config.yaml
norm_eps: 1e-05
optimizer: "soap_variant"
lr_head: 0.0139
warmup_steps: 200
schedule: "wsd"
decay_fraction: 1.0
doc_mask: true
steps: 3021
Each number is 128 + 32 x the weight over its row's rms, rounded and kept within 0 to 255. Layers, rows and columns count from 0. The size above them is the row's rms in percent of the matrix's.

# layer 5 MLP up, 896x224, rms 0.0632, rows 711-722, columns 56-111
size [106 119 102 111  85 108 108  98 105 101  95  96]
[[ 60 127 122 103 105 107 161 111 121 133 109 171  56 233  74 139 131 183 158 105 119  84  85  93 158 161 146 100 146 122 133 162  85 132 158 138 156 134 146 140  77 122 147 127  91 136  64  99 103 134 138 179 106 175 148 136]
 [181 147 201 161 127 189 165 189 153 192 111  81 106 105 125  83 143 146  80 138  93  68 102  64 106 197 166 129 121 122 144 146 157 132 107 154 114 100 131 135 126 112 158 169  58 137  95  89 130 152 134 147  96 121 125 162]
 [106 146 110  70 164 112 135 147 110 150 133  95 154  94 122  95 144 171  83 127 165 126 147 124 175  68 122 138 187  99  90 110 142 152 160 157 146 135 101 145 165  90 144 185 158 153  50 124 123  80 140 131  99 109 109  70]
 [127 160 127 121 168 172  67 157 137  92  43 153 139 116  93 109 162 144 130 125 120 168 127 143 125 127 110 109 101 186 194 126 120 210 138 132 143  70  92 119  83 127  97 140 161 142 116 165 153 132  56  97 111 175 134 143]
 [110 129 135 106 129 117 134 102 194 156 139 118 153 180 163 102 113  55  83 151 162 156 119 139 113 180 112 160  85 108 140 133 115 157 163 192 150 127 134 153  91 111  97 152 127 103 144 175  85 139  93  80 115 102 155  81]
 [131  64 135 129 121 115 123  64  84 160  93 123 100 102  97  83 150 148 110 140 126 163 207 139 128 136 134  74 167 100 157 172 121 131 140 136 107 132 122  90  65 120 198 115  88  80 128  80 156 138  72 148 108 153 112  67]
 [ 66 173 180 144 124 125  78 135 125 163 133 135 121  84  97  95 143 156  95 137 123 113 134 133 104 132 162 109 108 113 164 100 129 188 145 103 158  98  78 166  84 121 125 122 120 130  67 140 176 108 106 142 118 133 139 120]
 [158 104 141 108 153 129 126 126 115 128 123 174 155 128 147 141 102 119 130 140 112 152 153 148 119 131  90 109  73 148  90 166 107 159 129 122 122 154 195 139 160  75 153 151 128 124 149 133 144 178  57 136 136 135 135 108]
 [ 98 128 140 162 136 125  32 121 156  75 142 170 179  78 106 158 153 151  76 180 196 133 138  90 160 128 136  97 128 176 125 133  96 147 122 118 130 116 109 129  97  73  72 123 142  99 114  76 112 114  57 126  59 105 160 147]
 [119 106 150  99 131 166  86 117 122 119 134 165  98 117 127 130  78 159 167 141 119 165  97 137 127 118 224 161  75  84 144 119 155 140 125 126 124 153 103 129  56  97 173  72 100 127 154  92 121  98 114 140 104  77 139 127]
 [ 76 181 142 109  65 134 125 190 112 104 127 127 119 155 143 157 112  95 113 157 102 171  49 118 140 133  99 149 126 113 141 133 130 142 133 139 163  75 138 107 129 141 106 102  95 123 129 123  80 133 119 165 114  72 143 130]
 [155 147 127 100 136 118 144  80 129  80 148 141  89 102 109 138 153  79 140 144 136 121 138  94 131 105 142  87  91 102  92 106 146 147 102 111 130 146 192 166 171 162 116 100 135 150 192 141 114 113 205 129 154 131 143 141]]
# layer 5 MLP down (transposed), 896x224, rms 0.0633, rows 711-722, columns 56-111
size [102 112 105 107  80  96 110 101 120 100  93  84]
[[109 157  99  93 149 132 150 179 134 153  95 149 122 158 109 137 120 159  96 110 129 123  72 153 108  93 107  72 124 168 100 127 135 175 123 159 164 100 135 169  73  94 129  95 154  23 127 109 100 111 161  66 159 133 108 163]
 [112 193 130 164 107 150 159 141 149 126 139 126 129  96  59 136 129  99 150 127 122  58 162 115 110 111 169 181 156 175 111 130 134 130  67 160 144 162 119 139 127 139 123 188  70 114 185 168 159 111 122 137 129 128 133 201]
 [144  91 126 184 138 106 130 126 130 140 123 136 124 132 113  72  71  67 125 130 143 116 122 149 106 170 150 155 148 154 127 196 127 137 183 151 113  94 120 102 138 130  89  51  70 171 116 140  97 125 156 111 153 107 131 166]
 [ 77  81 135 157 198 137 120 151 129 160 139 191  60 166 166  82 139  88 106 124  81 114 106 118 183 156 131  91 132 139 139 142  53 189 146 122 145  62 129 123  99  86 132 101 163 130 131 141 183 145  96 136 169 146 133  77]
 [104 119 168 174 120  69 143 197 163 123 106 125 198  91 136 140 140 128 212  87 132 124 140 123 125 146 161  61  82  99  89 144 193  65 109 102  79 186  76  67 185 132  75 146 128  38 116  73 129  84 147 127 141 162  94 112]
 [116 123  86 130 131 130 163 142 119  80 145  88 150 147 166  97  98  99 157 181 166 119 127 114 140  85 109 239 132 102  89 126 124 180 112 132 181  69 120 160 116 157 175 148 170 165 182 157 157 162 174  61 154  90 181 124]
 [132 105 144 139  93 179 112 160 144 118 108 134 167 151 143 137 140 176 155 133  75 126 177 124 126 123  77  52  85  97 158 130 123 158 143 181 150  83 120 132 122 131 111 101  97 135 156 104 137 180 112 135 121  81 114 139]
 [ 92  87 136 130 142  86 120 137 153  89  93 120 132 152  68 142 118 116 107  90 208  96 121  75 102  77  84 184 118  76 149 131 136 132 117 133 110  89 110 173 134  76 113 151 111  99 123 127 158 178 191 145 165  94 109 156]
 [117 110 117 114 141 116  80 114 100 136 113 109  78 141 135 147 148 114 127 207 128 208 135 161 145 117 112  43 118 191 166 138 110 186 150 170 157 124 154 117  78  98 149 139 126  71 163 136 111 106 135 103 101 133 164 126]
 [119 190 155 155 181  91  98 135 164 129 110 159 112 113 156 143 188 148 171 100 182 165 129 116 150  78 115 177 151 154 160 151 116  96 147 131 158 144  59 124 126 101  94 149 129 110 168  95 110  98 140  70 153 102  49  90]
 [156 199 151 125 180  60 147  98 130 180 102 133 133 119 117 124 124 131 102 100 159 170 200 166 133  85 152 139  88 135 107  88 182 170 124  89  96 154  98 195 116 107 137 131 150 140 142 128 158 177 124 119 157 114 130 173]
 [116 114 145 179 112 128 133 172 104 173  70  99 149 185 119 105 157 166 118 148 146 142 182 165 125 119 135 157 202 129 154 177 136 108 137 142 140 119 156 110 107 108 142 129  83 122  99 120 121  96  98 114  97 104  78 132]]